config.yaml
num_attention_heads: 3
num_key_value_heads: 1
norm: "layernorm"
positions: "learned+rope"
rope_theta: 500000.0
attn_scale: 0.177
parallel_block: false
optimizer: "soap_variant"
beta1: 0.95
beta2: 0.95
max_seq_len: 1024
max_steps: 3837
Each number is 50 + 10 x the weight over the matrix's rms, rounded and kept within 0 to 99. Layers, rows and columns count from 0.

# up: layer 11 MLP up, 384x96, rms 0.222, rows 222-257, columns 0-95
# down: layer 11 MLP down (transposed), 384x96, rms 0.234, rows 222-257, columns 0-95
up222:53 51 46 66 49 57 60 60 55 45 42 61 50 54 60 73 48 52 33 38 58 49 48 36 48 59 56 45 48 37 45 48 57 62 60 51 55 48 54 28 51 61 53 38 46 39 69 59 50 38 49 50 37 21 62 43 32 50 64 49 48 47 41 75 37 42 46 36 42 41 68 52 26 49 56 36 52 64 58 59 48 38 57 44 60 48 47 33 46 49 53 74 48 37 62 47
down222:46 35 49 61 55 63 57 43 58 45 53 42 38 68 61 50 59 43 48 42 48 37 63 57 48 50 67 40 51 52 61 37 48 61 51 40 31 56 41 44 47 58 44 53 50 54 46 46 44 49 52 53 58 62 41 55 68 67 57 53 52 56 49 32 42 65 51 62 51 49 40 57 60 44 48 67 50 46 49 50 37 57 31 49 46 44 61 56 63 59 60 59 55 68 42 55
up223:36 51 46 44 44 53 76 43 58 36 47 50 46 73 72 42 49 54 37 40 65 58 54 54 37 64 37 58 25 71 61 73 47 59 45 51 51 69 39 60 53 57 43 34 61 48 67 56 36 65 70 48 57 58 65 68 52 56 55 53 47 66 44 47 49 45 41 50 71 49 55 38 45 56 69 46 62 52 58 51 61 37 35 59 49 49 59 39 34 50 57 53 42 47 42 68
down223:38 55 48 55 30 45 46 41 58 50 53 81 43 53 54 56 43 48 37 67 63 57 49 53 43 49 42 66 39 51 65 51 52 52 48 64 65 50 48 42 46 69 60 42 62 33 58 38 55 46 51 65 48 49 46 53 43 55 37 58 55 50 24 37 47 50 46 31 37 81 67 48 42 22 53 28 67 69 62 63 40 44 45 55 52 62 57 50 44 46 43 24 32 57 44 50
up224:59 47 54 67 51 54 65 75 44 39 42 44 55 48 65 45 37 60 62 48 57 54 54 60 34 54 39 61 55 65 36 79 60 57 47 51 39 48 29 42 46 49 47 51 62 56 63 66 50 57 34 46 53 30 61 54 50 61 44 58 69 61 28 61 56 51 31 42 46 47 59 47 50 43 48 53 34 40 38 48 47 52 56 42 47 52 53 48 36 54 55 56 31 58 36 68
down224:39 51 54 65 60 41 54 48 74 43 53 51 34 54 58 65 69 55 43 40 39 50 66 53 47 44 56 33 68 75 48 43 58 43 65 51 42 56 47 42 55 43 48 42 68 56 42 54 53 43 56 49 43 45 39 75 51 59 44 60 45 61 87 50 64 51 54 38 44 48 56 49 39 64 37 54 51 48 30 39 47 57 41 60 47 45 58 57 52 55 58 49 39 61 46 57
up225:48 49 50 46 53 45 60 49 44 59 42 41 60 53 35 53 58 66 54 61 47 28 57 36 70 53 47 37 48 30 58 51 51 43 29 52 34 39 48 21 47 55 49 24 65 63 45 58 40 52 53 40 52 42 40 69 45 53 57 59 59 60 65 58 74 38 37 32 60 52 51 48 44 33 52 61 45 52 49 47 50 42 41 54 60 37 51 65 44 38 42 54 35 54 51 53
down225:29 55 52 52 47 44 62 52 75 63 47 58 40 41 63 59 45 58 45 59 56 52 60 27 62 79 40 53 72 35 26 55 35 46 76 62 54 48 41 24 47 63 60 53 51 34 51 63 51 44 36 43 26 52 70 42 51 44 58 52 66 55 78 66 55 62 23 28 38 48 54 55 29 41 52 42 60 66 43 46 48 51 64 49 63 51 57 44 29 46 29 61 67 49 54 51
up226:52 51 53 58 63 41 50 52 53 46 25 53 42 57 65 54 48 44 63 52 44 48 38 63 55 59 58 52 57 68 75 57 46 46 55 41 48 53 38 45 51 59 52 58 42 51 42 67 43 51 58 55 47 36 45 54 46 65 53 55 57 49 41 61 46 43 59 39 67 34 64 49 51 46 53 62 66 57 38 27 47 22 34 54 32 52 50 25 53 52 47 56 56 51 51 56
down226:36 39 43 58 47 48 43 52 67 51 38 58 44 27 61 45 41 58 69 70 52 60 52 37 51 44 71 67 39 48 42 61 51 47 59 62 46 56 18 52 29 38 51 56 55 53 48 42 52 51 56 41 62 62 51 46 56 61 47 59 63 54 55 49 45 45 59 44 54 37 49 61 50 49 36 44 41 47 19 32 62 45 35 63 49 57 59 67 46 51 45 58 42 51 67 53
up227:44 59 41 63 65 41 58 57 47 56 50 68 55 47 53 45 49 55 36 37 36 66 43 34 40 54 54 65 59 62 47 48 44 51 48 65 37 58 59 53 53 48 52 53 33 69 47 59 32 58 44 62 54 34 44 45 49 43 42 47 63 63 48 59 55 45 42 48 67 39 49 52 42 62 57 54 46 43 47 42 46 42 38 51 48 54 43 37 57 54 66 52 38 42 79 47
down227:61 50 46 46 57 46 34 48 64 53 64 59 34 46 58 32 45 46 55 44 64 48 51 50 52 54 49 51 64 38 51 58 52 57 50 47 46 61 59 36 56 35 49 47 39 33 41 31 56 47 68 43 44 35 56 66 65 58 50 50 52 59 79 43 57 47 44 48 63 54 52 49 54 51 59 47 54 49 44 49 49 44 55 66 57 65 48 57 57 40 39 59 46 62 51 49
up228:54 50 59 33 50 35 43 55 55 48 45 63 47 28 67 55 57 28 64 51 43 43 54 58 52 39 20 48 33 53 38 54 59 57 55 35 45 54 45 33 40 54 54 50 50 44 46 47 32 58 48 36 59 28 68 67 45 33 39 69 67 53 66 57 51 46 51 48 69 55 54 60 47 44 56 57 68 52 47 43 55 61 74 50 41 63 45 55 65 60 72 46 40 54 51 32
down228:49 65 50 50 71 46 51 47 53 51 54 57 47 62 46 60 39 57 63 63 59 26 52 58 49 48 58 52 69 43 49 33 46 53 53 52 60 44 53 58 49 69 51 69 62 67 56 33 59 49 35 57 41 55 61 50 55 65 59 32 48 57 20 38 61 51 44 53 29 52 54 31 49 60 60 37 52 39 48 29 60 29 52 44 54 51 71 45 55 74 53 57 58 49 51 64
up229:47 43 51 49 76 70 55 45 31 49 66 38 62 54 53 48 45 50 22 57 51 53 41 37 44 67 33 38 41 69 52 63 35 46 60 45 72 55 58 43 76 44 43 29 48 46 35 62 42 60 53 48 48 50 67 51 55 58 60 30 68 21 61 55 53 55 54 49 58 37 47 50 49 44 49 59 48 60 59 46 40 60 66 43 57 57 54 54 27 55 55 41 41 46 47 62
down229:65 53 44 56 49 65 61 48 54 49 67 36 71 44 52 46 43 40 38 58 52 58 51 37 52 75 38 55 39 48 45 43 43 50 64 54 59 47 49 43 56 60 51 44 59 44 53 40 57 43 68 42 49 48 55 56 62 47 86 39 61 28 10 60 47 55 47 50 41 52 42 49 45 51 52 47 48 53 58 49 50 55 70 48 53 47 56 48 34 47 59 42 52 36 54 36
up230:57 48 35 55 21 58 60 55 53 62 27 39 61 43 30 56 57 60 40 49 52 39 41 60 60 52 40 62 55 48 46 56 43 43 52 64 39 74 55 63 31 54 38 73 48 45 59 43 35 40 63 62 67 47 52 51 27 46 35 60 59 51 40 46 52 44 39 55 55 29 46 56 45 54 41 48 64 56 58 61 47 47 39 84 61 36 37 46 47 51 46 53 30 32 55 27
down230:64 41 50 47 45 55 44 50 58 56 45 37 62 35 52 55 69 57 62 40 44 45 51 55 59 64 52 57 40 53 46 57 38 48 52 35 40 58 63 59 63 57 58 68 42 43 50 44 47 69 63 55 52 50 54 45 26 44 24 44 63 54 19 46 34 43 39 54 47 44 41 49 43 56 55 75 50 53 57 52 53 54 50 83 70 45 50 43 44 43 51 41 47 46 64 51
up231:63 52 54 46 48 63 57 33 43 53 67 56 43 47 59 49 44 32 55 43 54 48 50 61 58 56 54 51 62 51 41 53 44 62 44 65 38 59 50 24 50 63 40 54 44 48 52 58 55 49 49 69 31 52 44 38 38 56 38 61 50 62 54 58 51 65 49 38 53 31 51 51 46 60 53 51 35 34 46 52 61 59 38 37 42 53 49 55 47 48 39 50 38 54 46 59
down231:61 40 56 41 35 50 41 40 59 79 52 56 37 48 44 54 42 43 43 66 60 52 63 56 50 47 68 61 64 49 49 59 40 28 27 47 62 41 43 40 47 60 41 55 44 51 40 46 49 57 37 58 47 33 65 51 32 44 44 51 49 56 34 42 65 34 55 56 57 49 51 52 43 40 57 49 62 53 46 54 63 63 53 49 58 63 40 58 52 31 47 44 47 52 53 50
up232:59 58 64 60 70 50 43 57 45 54 27 42 41 59 52 56 47 39 42 55 46 42 55 38 35 47 68 58 61 52 48 58 45 43 41 62 56 52 39 44 46 61 44 67 49 47 42 48 49 38 61 53 53 46 63 56 42 45 54 50 49 39 36 58 62 52 51 33 65 62 46 67 52 35 64 46 66 39 39 44 37 52 55 47 52 55 47 51 57 67 44 55 38 51 46 56
down232:40 47 60 39 53 46 53 43 53 39 45 70 63 43 53 46 60 54 44 30 44 66 57 50 68 50 44 50 40 48 45 45 49 34 63 37 57 52 46 54 57 33 64 50 47 36 61 53 60 54 56 58 53 51 40 42 30 41 43 59 54 52 36 59 56 46 46 46 48 51 44 56 55 62 38 55 49 60 32 51 45 58 46 57 51 57 54 45 41 42 53 53 49 46 50 52
up233:57 54 45 50 43 45 42 44 36 41 37 38 62 59 33 51 44 53 52 66 55 54 57 65 57 66 53 46 41 42 60 56 56 55 55 33 33 59 52 63 63 65 61 33 39 42 57 73 40 55 52 46 56 60 52 31 55 38 50 48 58 63 49 55 39 26 51 49 42 47 50 52 52 43 47 49 51 33 54 44 54 39 56 63 44 51 66 42 58 60 46 72 29 48 52 52
down233:60 45 61 56 46 63 37 53 55 41 47 61 51 57 46 44 51 49 56 42 44 46 52 64 53 70 44 50 67 36 35 44 55 55 64 36 41 45 46 55 48 40 50 61 43 41 49 70 41 59 58 33 50 49 45 48 73 49 56 46 49 59 58 47 45 42 42 49 21 57 59 53 41 54 36 40 42 54 37 64 61 49 52 75 47 67 55 52 65 44 67 52 51 56 53 46
up234:61 28 56 50 39 58 35 55 58 32 52 46 55 50 70 57 44 53 68 50 47 51 44 53 51 48 55 51 53 50 39 55 51 52 39 33 47 27 49 55 45 70 57 53 68 45 36 62 38 43 46 42 49 49 51 70 46 60 53 59 69 63 47 70 54 54 38 46 32 56 45 33 36 62 49 50 64 48 56 22 63 49 68 47 45 45 59 58 63 63 41 51 46 51 56 74
down234:34 59 68 40 47 45 43 33 47 42 57 39 64 62 42 55 59 65 66 54 47 54 52 55 48 39 40 44 77 32 35 42 56 57 56 29 40 57 54 49 51 64 57 51 41 42 44 46 53 46 54 54 57 43 37 42 44 38 44 46 37 45 38 63 40 56 65 60 44 51 42 39 45 42 52 39 48 55 38 47 49 50 54 75 46 58 47 56 60 41 45 39 64 54 63 74
up235:46 56 50 43 52 57 51 53 48 43 50 60 53 61 55 60 50 50 59 41 48 54 56 62 60 38 35 60 59 81 45 51 46 66 25 55 49 64 42 48 46 53 50 58 41 56 56 47 26 51 32 39 41 56 40 64 49 31 54 51 32 55 55 62 42 53 42 39 38 40 40 42 63 58 46 46 47 63 53 62 39 53 40 59 44 60 42 68 47 57 54 43 41 46 55 59
down235:44 36 47 46 42 48 57 29 61 50 58 60 45 37 51 46 49 62 47 51 58 44 46 64 42 39 44 71 45 45 50 42 53 41 67 50 40 39 36 58 50 30 48 43 47 57 42 40 50 44 62 47 65 63 60 46 54 62 55 52 51 56 26 46 52 47 31 48 46 55 44 54 45 45 64 47 54 55 63 51 39 59 59 32 49 47 53 47 60 46 51 46 60 42 42 56
up236:57 63 58 51 49 30 56 32 44 58 44 50 51 46 45 64 38 39 47 39 40 44 53 38 41 53 45 39 41 43 43 71 54 41 48 49 64 63 55 63 44 53 46 42 35 49 46 74 43 53 55 64 60 46 51 53 49 41 50 40 56 58 55 52 29 68 54 52 52 43 46 48 63 67 62 46 53 62 64 39 68 59 52 35 43 73 38 56 56 52 69 34 38 48 49 49
down236:43 61 50 51 55 48 41 43 51 61 56 42 48 48 46 64 46 46 49 30 54 45 52 60 45 62 34 65 64 31 42 37 65 46 48 49 39 48 49 58 49 44 35 68 38 50 59 59 38 37 32 35 41 43 54 53 61 51 47 38 61 52 40 49 49 60 58 55 56 69 41 55 52 37 53 52 52 48 39 48 64 46 69 39 55 64 55 56 61 39 53 57 55 53 53 46
up237:59 43 60 47 31 45 53 37 42 49 51 31 66 59 59 49 72 56 47 53 62 72 46 58 58 29 48 59 57 53 52 34 43 54 57 63 38 31 50 46 33 58 37 39 36 70 43 43 47 43 62 54 60 55 39 50 46 39 48 42 44 49 56 54 72 41 32 60 41 31 48 61 39 55 45 53 71 31 51 48 70 56 58 57 61 26 52 44 60 53 40 37 44 56 59 41
down237:56 65 63 48 37 66 35 50 40 66 49 76 44 54 49 46 50 49 68 41 48 44 44 51 51 51 52 40 50 56 40 49 32 60 46 59 53 62 49 47 51 60 48 45 54 37 58 56 38 56 46 50 53 44 64 47 64 52 43 45 54 47 17 43 43 43 56 43 23 68 48 50 50 69 55 30 38 68 45 73 64 55 52 70 46 59 42 67 53 29 52 52 47 33 63 60
up238:43 41 42 45 51 37 62 61 55 34 60 49 82 37 42 55 59 52 40 35 57 29 26 55 52 48 51 56 41 61 53 57 30 56 62 52 49 58 48 44 64 64 53 44 66 59 59 58 43 50 59 46 49 44 31 53 59 44 41 58 62 58 47 44 45 50 60 45 72 55 56 55 68 58 45 44 46 41 53 71 54 41 51 36 63 52 36 41 38 57 58 58 70 69 46 49
down238:47 47 51 62 54 51 34 51 52 53 56 36 50 49 63 43 47 56 41 58 46 45 49 57 49 60 44 47 35 36 45 27 64 45 40 44 44 56 64 42 50 28 38 45 65 57 52 33 63 35 36 41 41 57 47 56 56 50 39 43 35 49 99 57 50 43 56 50 44 45 58 32 29 43 45 41 52 58 38 34 27 46 50 39 47 43 57 60 61 50 48 54 58 41 43 49
up239:54 56 51 48 63 48 48 45 52 49 49 63 35 45 56 56 36 49 54 47 44 53 57 47 44 64 40 48 52 63 43 67 41 49 35 60 56 44 38 51 49 62 52 59 66 53 50 36 62 58 70 47 49 41 50 62 47 36 56 52 40 54 55 59 44 54 37 32 64 66 42 54 34 43 64 62 44 51 51 35 45 35 49 53 43 51 57 45 37 49 66 48 46 43 47 52
down239:40 70 52 53 42 60 54 52 37 53 41 32 60 48 43 55 48 55 43 40 48 61 50 57 56 65 58 33 47 43 59 28 58 56 53 43 40 51 61 54 48 38 63 39 43 57 43 68 34 49 34 60 48 78 45 42 44 70 37 56 45 57 46 40 55 78 72 47 55 45 44 31 51 36 34 48 41 49 38 56 53 56 38 40 41 64 52 48 58 67 51 64 52 61 49 36
up240:49 63 34 55 47 52 41 57 55 49 56 47 40 21 49 53 52 27 42 53 19 50 46 40 46 35 54 59 35 54 65 47 43 49 51 53 59 65 56 52 61 56 66 39 49 61 61 50 58 53 48 41 45 54 39 65 46 54 79 43 40 52 61 47 59 42 46 65 48 35 63 61 46 60 56 44 50 44 73 51 45 40 41 64 56 49 72 45 57 57 42 56 51 62 39 35
down240:57 53 38 54 50 50 38 53 51 52 57 75 64 53 52 39 64 49 46 38 53 45 34 54 46 43 36 66 34 30 51 51 51 46 68 57 39 52 50 50 41 46 29 41 41 55 42 49 56 56 66 47 47 52 49 60 56 43 84 50 40 37 39 60 55 61 49 66 61 60 40 40 40 34 63 56 48 45 47 49 60 52 56 55 39 52 53 58 50 52 48 52 53 23 52 48
up241:65 54 38 39 44 50 45 43 40 62 45 40 63 47 57 45 51 40 63 44 97 54 48 58 44 51 52 48 57 48 52 44 54 56 56 52 37 54 55 45 42 41 39 54 45 44 49 78 50 76 47 56 62 70 51 34 37 54 46 62 64 60 57 51 23 54 42 55 45 53 43 52 52 60 56 45 50 55 22 40 53 49 57 48 46 51 47 53 54 69 44 43 47 57 39 37
down241:48 46 64 43 50 58 54 66 45 51 47 46 47 48 41 56 43 46 26 56 40 43 57 49 64 52 50 60 58 54 50 51 53 45 62 48 44 59 63 32 49 52 53 37 45 58 47 48 45 49 44 42 43 30 66 37 44 53 44 49 52 61 34 48 58 58 44 74 57 48 58 58 53 38 60 62 59 50 65 74 75 34 57 56 52 49 41 52 46 48 56 48 69 43 54 64
up242:48 55 58 36 43 47 61 56 30 55 59 50 57 35 75 54 52 39 52 46 53 50 54 51 34 57 45 37 72 45 54 53 55 56 58 59 71 63 53 61 54 39 56 56 64 43 57 54 50 45 37 52 41 38 51 51 31 61 53 56 45 53 72 52 49 46 35 69 58 51 35 45 45 41 29 43 48 59 30 51 42 42 47 33 42 38 34 76 46 61 48 58 61 48 44 35
down242:54 41 54 38 46 42 61 56 64 40 46 55 62 36 49 52 42 38 58 58 47 56 36 47 49 57 51 63 59 56 36 39 39 40 29 45 36 38 49 30 44 60 65 33 47 41 56 45 83 62 54 26 35 52 47 47 56 40 29 43 44 42 50 40 49 49 34 40 55 55 81 57 63 49 31 56 46 65 49 76 52 44 55 55 52 42 48 24 47 38 64 61 53 47 53 66
up243:54 49 61 33 38 62 41 60 54 55 47 55 27 38 53 46 73 44 47 43 54 41 45 32 54 48 50 56 43 55 52 53 47 40 50 57 47 55 33 35 55 52 39 52 61 43 47 66 58 47 42 42 54 36 33 51 47 56 49 40 50 56 58 36 49 46 41 39 69 61 52 57 49 29 51 69 43 59 38 54 59 45 72 60 56 56 68 52 39 41 60 40 64 45 54 52
down243:57 50 55 55 50 46 52 56 41 35 47 48 61 61 53 55 45 47 43 47 54 62 54 42 56 55 54 43 47 60 58 61 44 67 34 66 52 59 66 45 48 60 59 38 42 57 53 63 55 63 54 49 50 60 52 60 46 53 42 51 46 37 59 55 54 54 59 47 50 36 59 39 64 44 50 38 66 33 49 47 64 40 50 38 49 43 24 40 67 54 43 38 37 63 48 49
up244:48 34 60 37 39 49 41 58 33 36 62 33 59 57 74 51 46 36 48 56 65 41 49 50 62 51 38 54 56 57 37 56 36 64 56 63 52 51 43 57 41 51 41 53 37 50 45 72 46 53 57 45 53 62 54 56 60 49 51 38 51 58 40 56 46 47 37 56 53 56 53 59 50 60 65 57 51 60 40 67 54 48 63 52 44 33 46 42 54 47 65 35 58 43 48 44
down244:40 46 59 60 39 45 51 49 43 63 45 51 48 41 36 53 51 51 39 53 53 56 58 45 66 49 58 48 41 70 53 30 64 64 46 38 46 43 62 61 64 38 54 49 49 54 49 52 42 51 46 62 48 53 42 39 52 46 27 52 56 51 32 41 40 30 64 41 56 39 56 60 58 43 41 51 46 44 37 40 58 58 54 61 54 56 56 43 58 44 57 51 34 52 48 46
up245:69 27 48 57 52 59 47 51 51 37 61 40 52 54 61 32 40 47 57 63 76 55 59 38 46 64 43 40 54 49 66 48 48 63 46 51 35 39 60 54 56 45 59 37 27 71 72 61 48 52 64 67 48 38 60 33 37 56 36 55 65 54 58 47 36 28 56 63 57 67 23 31 45 55 36 53 53 49 52 34 45 61 42 56 53 35 59 63 59 60 53 35 33 36 52 67
down245:57 68 51 51 61 44 53 50 61 48 43 33 41 52 68 40 61 33 57 51 56 94 55 36 67 45 43 63 39 26 37 59 49 34 43 56 66 44 63 55 47 53 57 45 54 31 50 57 59 26 45 45 50 61 45 40 57 34 29 42 56 37 81 61 42 47 70 67 64 34 55 50 59 45 40 37 64 50 26 52 69 34 51 49 45 56 40 58 71 56 45 62 21 58 53 61
up246:47 37 47 42 46 45 42 57 56 48 56 54 33 59 51 58 39 57 53 57 63 48 46 63 59 47 53 35 49 49 41 50 34 37 49 55 66 56 32 32 32 53 65 51 25 64 45 43 48 63 66 49 37 68 44 58 35 42 69 50 52 59 63 37 49 49 40 64 68 21 55 46 27 28 52 44 43 62 44 49 40 60 49 55 45 31 68 45 47 44 50 51 35 57 50 32
down246:38 68 53 57 64 61 57 38 30 51 48 54 39 65 51 58 40 55 46 50 50 38 57 33 68 80 51 65 76 41 36 57 45 60 60 48 46 42 40 58 43 49 55 42 41 48 69 38 34 44 59 36 45 53 62 49 44 53 39 44 56 47 71 61 50 65 50 45 35 51 54 59 62 45 46 47 72 45 55 49 76 60 51 49 52 60 44 50 49 41 48 38 47 49 52 38
up247:43 50 50 46 36 37 68 51 33 47 41 52 59 56 52 43 63 57 49 39 50 39 41 37 53 50 45 58 56 57 58 59 48 56 58 51 35 61 44 28 40 64 36 46 51 45 54 41 50 49 77 53 55 46 39 52 36 55 33 38 64 53 60 40 49 60 43 45 45 66 37 58 37 41 54 53 61 52 64 69 62 63 35 52 59 48 35 52 43 61 36 27 32 33 55 57
down247:62 48 44 60 60 27 43 48 40 49 34 63 33 49 47 71 49 48 53 54 56 54 51 44 56 55 58 39 42 32 69 47 62 53 53 47 55 49 54 31 52 42 61 64 54 36 61 50 61 61 54 36 68 57 33 44 57 55 55 57 51 52 31 41 43 51 53 44 16 47 53 54 44 55 33 43 56 47 40 48 49 40 58 60 39 48 47 69 55 33 49 27 39 44 57 54
up248:52 48 57 67 42 59 63 49 38 53 54 49 48 53 43 38 51 60 61 48 51 47 51 46 58 59 57 43 39 55 44 53 35 58 57 29 48 51 50 57 32 61 51 51 57 59 45 44 61 41 40 46 37 61 49 50 35 40 51 25 73 59 47 49 29 46 52 51 58 44 42 49 49 66 56 51 64 53 52 52 47 45 56 49 46 48 29 58 50 58 58 63 34 52 59 43
down248:52 45 55 47 53 54 62 26 50 46 66 51 34 44 57 48 53 62 38 52 54 54 53 46 50 66 45 51 52 25 54 74 44 43 50 61 61 53 46 45 55 47 47 51 42 31 52 60 56 58 53 57 47 38 55 56 57 45 23 39 61 46 53 40 51 48 63 65 50 37 35 39 51 30 58 47 52 68 55 46 55 56 59 49 52 47 53 48 55 61 46 57 48 36 60 52
up249:53 39 49 66 57 44 36 53 41 44 51 50 60 55 44 54 63 46 36 47 51 47 42 39 42 63 44 47 36 52 49 49 47 52 56 48 51 55 51 77 38 53 39 42 44 55 63 57 58 44 35 50 64 36 62 51 48 46 58 45 47 33 35 56 45 48 46 56 59 61 46 40 51 41 32 46 43 59 55 45 34 66 53 51 40 27 66 39 65 66 50 46 58 50 59 42
down249:47 49 47 52 37 45 51 48 63 61 40 41 47 42 54 50 42 34 44 50 62 51 51 47 50 53 61 55 45 48 49 72 40 51 57 58 50 42 44 52 54 52 58 67 63 50 59 53 59 59 47 55 46 41 63 62 61 62 41 46 60 41 37 52 41 37 50 62 40 35 50 57 57 54 37 40 49 55 56 76 44 42 52 75 49 56 47 72 51 54 56 52 53 60 41 54
up250:52 57 48 52 50 34 56 47 63 51 62 47 59 75 46 54 44 56 51 53 42 52 53 62 45 46 58 44 54 51 58 69 48 63 33 64 45 42 41 50 59 65 54 54 54 49 56 55 63 54 60 44 38 52 66 52 56 37 44 54 82 28 52 42 60 44 56 52 40 55 34 49 66 45 48 61 47 46 49 32 48 59 48 39 49 53 47 65 43 59 49 54 32 45 55 54
down250:50 47 63 57 55 70 54 40 37 39 47 51 61 38 44 46 54 47 57 45 59 70 50 38 60 53 49 60 50 45 54 38 59 41 54 43 51 56 54 47 55 32 53 46 40 61 48 45 49 51 38 52 51 55 44 54 33 58 54 47 44 47 52 65 48 49 62 36 64 62 52 56 42 58 37 55 47 63 47 44 53 56 47 57 45 47 41 47 43 33 60 41 56 43 51 53
up251:46 46 45 51 55 55 51 60 60 37 60 43 46 39 52 41 43 62 43 54 52 44 47 66 45 40 49 47 54 50 55 35 54 55 47 55 50 55 49 62 60 64 42 55 60 75 53 77 44 64 71 38 54 46 45 46 42 40 49 69 48 43 55 31 46 28 64 43 53 36 51 37 46 48 58 49 34 43 51 58 55 41 47 67 40 46 49 37 65 56 37 69 60 57 59 49
down251:49 56 49 40 40 49 35 50 56 70 59 64 66 55 51 36 44 50 44 45 55 57 58 45 59 69 37 62 51 43 37 39 63 59 61 52 41 36 38 40 56 30 49 52 58 50 53 65 41 42 38 44 48 58 45 54 50 60 35 43 56 35 64 43 54 62 43 57 45 62 46 38 53 44 46 55 57 56 53 57 24 57 58 53 39 55 60 69 45 59 54 63 39 41 58 53
up252:74 42 48 46 82 64 48 35 42 53 39 56 45 38 53 55 65 64 51 54 36 38 37 42 54 46 68 50 50 60 45 61 44 42 53 45 57 33 56 57 39 57 46 37 62 64 28 55 46 38 47 49 47 47 50 46 60 48 30 56 52 47 67 51 54 60 52 62 40 42 37 51 50 63 60 39 54 61 61 51 66 53 48 41 45 40 52 59 59 52 53 54 46 44 48 35
down252:59 51 54 36 35 61 43 36 65 53 56 69 31 49 68 55 59 65 49 47 44 43 54 62 63 62 39 50 67 34 49 54 41 61 56 52 60 44 39 41 57 47 35 59 41 48 47 42 67 48 51 46 55 34 53 28 55 37 44 38 40 36 48 48 48 36 49 43 49 58 69 49 69 29 49 50 40 62 40 47 45 39 54 52 42 46 56 51 36 50 58 66 53 59 50 40
up253:61 50 39 48 69 71 56 43 56 47 35 53 51 55 46 71 61 31 57 51 57 31 44 41 60 56 48 38 44 47 49 54 51 53 59 41 63 56 41 53 51 44 51 60 58 57 41 55 46 45 44 54 42 30 46 55 32 64 50 40 42 50 51 53 42 49 60 60 49 31 35 39 34 54 58 61 60 52 60 44 43 49 59 61 51 52 65 58 53 53 47 60 57 52 63 54
down253:51 50 38 61 46 51 45 35 57 64 46 39 53 63 53 52 47 29 78 56 61 65 44 48 52 67 53 43 53 47 45 47 38 51 52 52 57 47 50 58 50 64 58 56 50 35 62 55 48 57 60 48 58 57 45 40 44 40 32 47 59 55 44 54 51 40 46 51 42 61 54 41 64 44 55 34 50 53 37 64 52 52 42 52 50 56 49 52 55 42 34 64 36 50 42 50
up254:54 56 56 53 50 48 34 53 48 51 53 54 66 40 58 54 59 56 51 44 54 49 37 45 52 60 45 72 57 54 53 49 44 54 52 46 33 64 33 43 49 52 64 37 41 67 41 81 65 40 50 42 57 61 48 56 64 68 60 55 56 49 38 35 51 48 46 40 54 32 57 71 55 56 47 36 53 59 50 53 39 65 56 46 54 52 41 42 47 45 43 51 70 69 48 65
down254:33 65 50 76 47 47 51 34 48 61 60 57 31 66 66 59 47 54 49 56 37 43 52 50 51 48 45 47 44 59 50 57 49 55 50 50 54 43 69 63 48 56 52 50 43 54 60 30 42 60 38 42 53 45 39 39 57 57 60 46 64 43 61 38 54 52 42 49 24 59 47 50 46 58 49 52 48 50 41 58 70 66 38 48 50 30 65 67 56 58 54 51 45 44 62 57
up255:62 61 46 48 61 37 46 42 59 45 65 54 48 54 44 58 56 60 57 58 44 53 47 56 57 58 37 43 43 47 53 67 46 70 51 39 60 54 47 52 66 31 55 44 40 46 52 49 43 66 36 34 49 45 58 45 54 74 52 73 50 53 62 45 43 53 48 40 57 45 70 42 46 41 34 49 65 38 46 43 48 46 42 41 48 57 28 61 44 54 38 42 59 39 67 60
down255:16 53 42 55 25 50 54 33 50 49 54 49 56 41 47 47 17 55 33 51 45 39 39 52 41 76 45 49 27 50 68 50 49 60 39 49 52 57 52 57 38 42 49 49 57 44 56 57 40 62 62 44 44 59 46 59 48 46 49 40 53 51 55 53 42 59 44 50 46 42 48 42 58 28 39 54 37 62 47 61 59 52 48 43 57 60 54 42 46 45 40 36 48 54 57 40
up256:66 70 50 52 48 42 66 43 41 46 50 43 66 57 50 44 51 37 37 30 50 59 51 40 45 29 46 28 47 36 40 44 56 54 41 52 63 46 36 54 62 55 37 34 38 56 49 56 24 41 70 52 59 55 51 51 50 60 54 49 44 35 54 48 40 67 64 43 60 61 61 57 57 79 59 53 36 41 49 48 73 53 56 41 68 36 51 33 59 55 75 66 36 44 59 48
down256:60 29 54 38 43 52 53 56 50 40 44 47 46 39 57 44 36 32 56 44 56 64 52 48 54 61 59 48 39 62 44 46 35 35 43 55 48 60 43 27 47 57 59 46 47 61 58 65 82 55 53 52 62 35 61 51 63 54 59 58 54 37 39 45 47 41 37 56 52 53 66 46 43 37 66 57 31 61 38 62 56 37 59 44 45 53 31 64 39 52 33 55 57 57 42 55
up257:59 51 30 56 51 60 52 53 55 23 65 53 53 60 51 45 48 47 60 42 48 65 34 49 54 60 50 34 39 51 49 38 61 58 50 45 51 71 38 46 75 45 44 51 61 58 56 47 59 54 50 45 59 39 59 58 44 57 46 27 64 37 40 55 29 50 45 34 39 47 67 46 34 46 40 54 56 37 46 73 55 54 42 59 60 53 50 38 59 57 48 49 45 46 54 64
down257:65 57 41 59 51 46 47 60 61 56 40 59 50 57 55 64 43 57 51 45 34 57 44 43 57 79 49 52 28 37 53 44 27 34 41 60 50 37 47 58 42 49 59 40 52 54 56 44 58 59 33 44 41 41 45 44 47 34 55 51 44 45 61 52 60 49 39 45 47 51 48 64 55 55 45 39 75 53 65 41 45 59 48 36 29 50 37 46 56 47 50 43 41 44 56 49